{"num_hidden_layers": 9, "vocab_size": 4096, "norm_place": "peri", "tie_word_embeddings": true, "init": "normal", "init_std_qkv": 0.0802, "init_std_o": 0.0189, "learning_rate": 0.00963, "beta1": 0.95, "schedule": "wsd", "final_lr_fraction": 0.1, "train_tokens": 132700000, "max_steps": 11121}
Each number is 500 + 40 x the weight over its row's rms, rounded and kept within 0 to 999. Layers, rows and columns count from 0. Numbers have three digits each. The size before them is the row's rms in percent of the matrix's.

# down: layer 5 MLP down (transposed), 256x64, rms 0.239, rows 32-78, columns 0-63
# up: layer 5 MLP up, 256x64, rms 0.506, rows 33-78, columns 0-63
down32 086:447515499469447543583450458552446451481448593474472445474550495522534544525524499437485475499442534449555466545500494545555495451482494490524538535484519458419517474509531500420505459480499460
up33 100:480473472488557526495487525505511504510546466581513472520522531466524479534523551472411419410477576530550525529427474494435504517471480499491543454426574517482484473536511540482528542581473498
down33 094:565492528506498534527522405536498568455531504459480467493495518499460484457502486437461494572481463538519514547527462519556461519441583560503502420487496485502464434569492515486525472389496492
up34 123:626528541549558443463481521497546492479491491435469547449479579538517389478495492499520570463550533477539495467506484541546450502461532503524494436513459487467480481520554518475508517460525471
down34 121:532484519544502505446513493425486530524528478460490511460525492431540517480557493535498510549481516520503463549525511618451547513505561500456511499479385501412524464553512488541493451434516560
up35 113:490504544464503496537525532508526457469487462456487448408506514456493463412458511500481501474598523489421555454513532482540432457484472530487532450454484448556457533525488505518461569488582466
down35 103:507492507523509491464526561518496615541528436479551476466520484525535490510418556486533594533463506503497530448476511493492409495445512487513526565439530528435532505479487537462566506493420503
up36 089:503557573484428449512522482518523501534452487475479621495486492456392452546462467478541478492518492465474456518508524480474502501498424509510543513581516464559492437483513550467509535533547450
down36 093:469518568472494509486538424560440562522491479544465520495492510461459511466586408504532536441558480488474457575545472441508514515508508459542486440519431512401503472468546483488495497508492501
up37 104:497546442462464476602455527518476521437468565579517538580490494487504538391529493391459485435510498451478471462492485471499504514511522556468537520523468521494515510510483518492447537490537536
down37 120:584495503560535507417565512529483533606540482437509472527480506496527544491471472556506477547502473513558514515575485533495489526504434425491527554521517485498478526468587422551522481536491498
up38 097:460437437446546560542522483503489481532491415492479503500467520497471483563453432599446516506497561508478440502544474506527571453568490533500494502460520445492536484409492506553442497503483491
down38 085:533476497450514480558506476511516464520459429475454397488414530516464461452492500490547501520520492491540535475434535504475521556558514455434434497483540444475499580560472527504492444463542557
up39 092:551509495539519404522439503502452506506496519529461589514464478436516447434516489554481490592503552515422437527513537522510482505546554493489486515559465424429529467484511500518489499448504555
down39 093:480463450480498491431468468484452473521442571459441556495514527503523476510532480487498468543422494512432492519491481471517497491522509446573558548481529507369462516476512469417460511522425505
up40 109:546512477491460528524521524496524481488581436499483440575447553536606489418508517573452491402554479504487529483500521529500441509539511533490490526470522556520494516494567549475492502425486506
down40 114:434464495487422496454501503532505486498528474512528522440473550550473518527520486519501416488496399564470499465464518497477556592482539488491469583430456541538485454503438494499546482424516501
up41 111:483530473566476448534546521490471540426488478465484642428484524423480520551466528545435466555453509522498480476558526481474489492566561495492514467480503526492476460462466519440499464490487529
down41 093:484488508561583445499454423486507398464498453466457542521480538491518506530498435557508557516524521493420477445531454492509529531457497482466488462470422528404462489454490486501535497455532527
up42 095:555467498525498440460492494514523422523590450481470445482485485593532499472488563485452555467501449509510453545550497439493458531507517531473427439488423559502465466470477490507538510490427477
down42 100:480564494569463567522497568529513506565533520522616460561487520461430484560528499529493454499504593465531489528513457496576511512483470493476474597498495497515493517448538546492515477524518468
up43 125:457507537502530510474516487540525457542476521480508480503473501588460402449501440462514528435484545491572529468521516498471484547446579473458463481498483492622463545469499525533447473507571493
down43 112:484421517496517485546506460521600527464533505527452566442542468579511450475474556506548485554526484537445534475519491579533503542503427467527535409465516526527474547531476503545508542475495518
up44 103:463481476475552511535551476489508511484552383494553532531521527516464496443464460546458493520545473477456538503485440446579611529513512574539492447500499458484438505500480503541444488472549489
down44 108:534504516471536506583477504452502576525535568451425513545504535504520487501562487456471552485489541540440541550498480434435461546451551530455532449477525520527528419474421494477481521501493458
up45 116:522513484471567470556477444494548474537372487515458532504552518467488488546511478448468529479508488486456528431531525463513474482463534538495457480409462485493564526484429538566512451527551548
down45 091:474498483514533473462518593577465461517578502484486501448515449519504495479532494473489569533473449506418489441473532569496482559508547550503517516478513507441579526475454515589572523506478541
up46 098:588559510545472541459498526499536416517510490553473464426492479488463477549462555467516503564568492492487514494542434494567459539483470469506518482533477460555481509514516468518580390520533504
down46 108:553472512568430524439533584471433424524517527552496507482475508456477448521547506533487480585509518511503517491502400579484506502535511437409491533474429484492513516504511504555526487490520490
up47 093:541484552524563457540482442536563522491510509498499483535479552504480521419493504474464453536532481559486502519456493444477462557574562453407452494456528535492481600462443439508480506511474506
down47 094:560535438478560547537497488502563507494521513493521571513545531489550510474539562501458488543498491581518497511432469486429573521508523510516466478560482468486466417582491434461442542490460465
up48 084:501531436470506480547460551495479449455546458525506431473619492519520519520430510460477512459464467510515495524560506473489518540478508614430470495583488503520509491450465486480461450478448454
down48 103:483536465456449443527520505552498469544516499550602481477462459502501503522513485441597507477563535459476488576529542503546458588491499536546445522503507437495459444515579534490492476475491535
up49 100:517497500509563497562507487527503470527491550446489450480597470426427505536496444412496502510496459470463489473524509404542447454476545525451529456541544488559524513468444469496540450528492544
down49 087:494539522527556536479476532580567464545621482461523466416487548523487553513546511486527570479490485473471483422462481548476475509464506530458552520502502456479510485449552554572541497511492482
up50 122:518464448463534454483473555464484529519486475452444436457479477537470524517432454565544503446493515439439558519425501581528516499494487446560509506506519513562521418454517455524464469501553534
down50 110:445602531470525491500508514581502571506472451559467429481442491545519488435482512505529478422492547429506547534504465502531448477517478489556491437510545533508523540530494479543560491481580494
up51 109:514525465447467454484447439539499516445460519463440471433513421451464509519492510567536460491481551506488524580460498478491435489532508580437560468459462563523493456502491522475473420466478482
down51 110:547529546512458454466526504491503515502511518462495480451589524439393441570435484539491525499464554479547536455466451440529456501526546484446535450518557474542415504499443505470505508499505510
up52 118:502511458437520553529519462533559479449488587503549474459555482519529499522533524527515458531535477475527548495489491514531504550581487471595560562570426462512550498479436525467501533443497457
down52 102:483510497458497543535418475543508526424458578513527464542469534517469454563458487518519449536530496511493590479474528477452470469446529520468464501446508504490414486527491513414476515394516482
up53 106:544483550529505459447514545432588457540530500518478528465458490441462512537449496539436501504613527525513547538569546457503458497493433482523522479490529441501462552529435516473503493547539529
down53 114:471534566460487521460451476526507507491493525454476467485547488555476491562568519478526495493513481548519440591527543429516494392471456558545445443454480530463468506536532494506487515581448482
up54 125:498496491522494476564554507517486487568568481489594447507497516497524518524494443539503518494421526503495493552566489584468531500516556442513503554558441490460545457492473473497373475536493507
down54 106:434491513447508483492520499575487506445465552521472488496453480457494524491431563449480454458454451483385530496490565478467522541475517533487544445449441525486499518514524541509435455425455465
up55 085:508498450477496523451459476445514544466476462550483529424514513516539494542525478445494458491521503441424506440500528506486477600512478510556530506509423545486493443464423486612511524445492463
down55 098:455545493512593414486483432555485501485503561545537530567535472569552526544511550519479532497478481473518544453512484426466489544459506502506493514499487465504420433478484535581482546438517493
up56 122:535525438519483487517501531619501466475488442512519503526476542523469528518553561428466532475463464509479551446468511487503505491579460454547493435488496411510436509530485474452538504448419527
down56 098:478537514558490522442502487524484482510492525455505421457475452536460494534481547452513540459483530463473581439480509554483491477446489581461591516461474544449484601446454479513523439515501473
up57 078:497467480491496496536445506548541499439538533509474594521500571564464534464450457515468502436473472433561444562494518458519441498492555543524569490583516503475543567478516540490525519444504502
down57 093:413411456525504516516525461476441492506507527468514509514536474543427523461497474521559526484515550497518517531539495480502465466511535497449468565438515438509591554532552452599507435509468496
up58 108:512509477484400513520505548463454523498531571509475497538508494529513497535484529476415543566516484359440547534473522564487526503458466553464525498492484504569460519505504481460472539423478493
down58 091:560472463453425537478500480472515540445426572553489491534502510534537514492513513505516481507544492437551515551514502510416563443495550567468566540508535566513518480476480409450458521534525498
up59 109:526494458500431472533453510527595521510537508536462564495466477503493456556455484540560554521516479510476502480532469505454367512539484513451509466467523561480493496500489509536541502608506569
down59 097:492501502419517444556496543498532524526493515526513540552551482503545525527523471580553533467528540505427509600532510462464551475541545506510453502557504490544569513453522524479427573445548503
up60 120:479474403517469439487484476550559567536505504548510496600487464497519508472483481537494476480417521504577423574513459480519514511496533485461547520450471498529480434456539530462551537529535548
down60 100:479577479558452462571454555497440552466513488572505508483525560498496578527502551485484502503497503480485537545435502500522543446482509423473475533489508455467466508469511568462547451409437503
up61 089:534526483512496448508462525478548444534578443529581527515563498492484452542495569446509492483499489560535453510524526537579457497505517540508397516482535520508545501590500521477462467581530496
down61 151:507494446490514522463477512522472538455452542514435506512391528572506519464492465537494510531476475405436536506509503511420559488477482506484626514464445484466459498435474495500505516444471516
up62 094:519514538500504516493507516519551492446434466461509550416522538464472571587491551430513401538533516482540513526456563472474489434531483491509494541541469506489561581492523548532571486497517496
down62 091:501510464489494513523498530530475491548515504602520469542529485545491499548485416527501570390496489469487464543480482519464553556504470475415427514452468524518505511464459532606450472504504462
up63 098:543536420490527470499502517487485443510550521478490435461606499486451492533539489492487470556514483525577489536484582498500554506521482519401425534521548571492483518562504533537446451514477482
down63 103:463421508565469532536517524451495462456517530499519497565553515440491459549485546494510508561570494581527524526535525527569470502492542532461388496471505515499540434515574430522487512478486502
up64 106:499528501528493544459510538482499471476557520470540545459486426489455461516468498540487522463545484460564508526515509481506506540474486437519462539421394531449533504531550459460440412503509399
down64 109:451486501512492461536466507540414520458510528525446520546478535478503528500585517520482551497581555549508511515440523508544618447506461494502459465431455506416547480491503509494495444474535452
up65 095:576492498587559477517538479527537449535536514499474435477526567514491489538475499467433524517471500501590478541521472485519448494502511517563496530512493522548607531499516487463560450506393494
down65 108:555473477532568517482515493491523498523566541518533546530531509534515449485500516489489534472495509541615461460538475512489391493386468467523582519526492454480517493501486448550550470456505448
up66 098:481485491499510548545499492500576561542512470494547434377401575525571448486527474497520469494519505531508490510473534566499450524519517491486536557443510537511566556507506512493550558492468479
down66 098:470496451541421409504502542459505480604533474457571526527562479528510504505519520453584513527546499549457532480466542489492455573467465497480460483481506505544529487454526540565545523446510537
up67 087:552470521428490470445430530450521450467532473512507488467507494509554490527537502581510502499563587544485473464571505546512555516455423467457486533517453490437436469472504493432455469502498445
down67 100:446520511513487516516479490494449467480466514520449467564446498487512436504594496501532457514444500548494437437572478506496477469601506495555481496511496533477459489474563468416513484517554601
up68 086:497494490522428562541481547510488483525540538526558484506519481481473451530486582467488526489503492508541470504562656497599523526477474546467441528478529475466518469520455519546454452523532516
down68 098:478454505505495482557528481473472503491538464477462489479520460467494494509491469524475440489527554615520484507470544435524495496532465505492327507515508551536535473537539502559540531524573513
up69 087:510522453467538451529494500448492478490458436471478489432485567546492446417460492467470469504487465525561406468496496503492465459454442530482543498521505495512496515528497565505348483485492491
down69 095:506513492454437501438549490439516512580465504468493466496472516469507485509539442494545521475603482489490430496496531486436477477549502464548469479539534451538570435486574521543494568535536569
up70 084:522505506452509514471424521493538534465486429456475536461486441550467512464488539548476443541591383451510474529480527503535547541577493511482505494493474526419537542480490493511526539419511488
down70 098:466478471545585495519512492528480449485470500587547516517455419555448508494503532570517522472492500455556486552505481491458466594574507459478489474483464435511458576520499566542486540490457508
up71 076:527445444493543533461519549486471489471434579531454414468449486513475552482476513566474505519502560444522423425516532538511490547444503518481492463499483565567496450465464451541517450484480471
down71 095:557516459465544459486520516516502557509393461437498454489477489493477523496512534486501485518424457500540465415495529480472486504447543544434482414490465505478547388433470479528499550512499478
up72 115:473506504485518479511540515439499508561507471496564480497524442551461473511527515583416491469584505367509487528490511481473516514497420474476486551424539449483503458557456480501465512518448469
down72 114:494525589507525467493486363436512519478452506412513547508481478477517485459542475514567523503549464497593458485456499479512482535553483520480499518568505458487543444518538475449536539461514485
up73 151:486504448587516496488572567530484471519529555528575452503487469499560490528471527541545502500445511493475538533548532491451542523524572511417507539509521513474544563543474513487416495551489586
down73 101:458478584493492489499606507530508503512530471504550482547543486494510523453465506444500527496457475557427534500552470499477497535481542468518495428472494460515504486576491559479365489512424479
up74 094:430503542571515600492420523530518552486539489541521477504508530477539470557449574499506493540502495465490455528516553556489494461481479501462472533491467509491500456562457501479514410532599559
down74 104:488529507499513498497495586536473474568455472496494449500464475497498546481578501426400488505492491536553488461509445503526525521497439414480404517515430543551496470519476535489565575515487506
up75 103:500585463500448471451504525553455489500527497469573514537480482550478524522485568489492512577521454500512496468427517561543551516485556486499451512502479476584544561495555571532524571531492434
down75 094:480469488536558465538553477561553519488490412450461490484473476509512520535479480463460520489455404575509462512507534552512469562443418490467486499524588457568460474492490506493558525519480445
up76 102:523510485513478534509542509564581471534524470511497471447390515464464431552475472504495520531443559492546478499537503577483449450475483435500467513551571538462511507462448473553550455541539502
down76 093:487499468498471475574480467497464447506428538488512462487574497483514424545542513462480522568492452468544474461492567495474475553510530511518518556495463457504463430539490490393505479439422556
up77 073:464463563495486542491496536485417522493530531471483466497515437511509493450520519468492470496531539507560511555518544472493487479505543487418534545581505515580553589495546445497581563568465479
down77 083:570442473510503544585476508428617463518477478501485517524463488559462481508465457486486461482444444488527520556497480514458511481558501480470512489429477433444526516459578524532538476504510434
up78 015:502500441541527423461475447563526450515539502459523522510493516436469496527501498512443484605524494485483450421497556499500534526529533465488512500492469454621518605492496500486497510538560519
down78 023:573469464496481465522487426497415497577495510512488483515575533458577537477461509481452511447498523548493520515521532456487435533513452470561548485446460524535546452548499461520487494558566568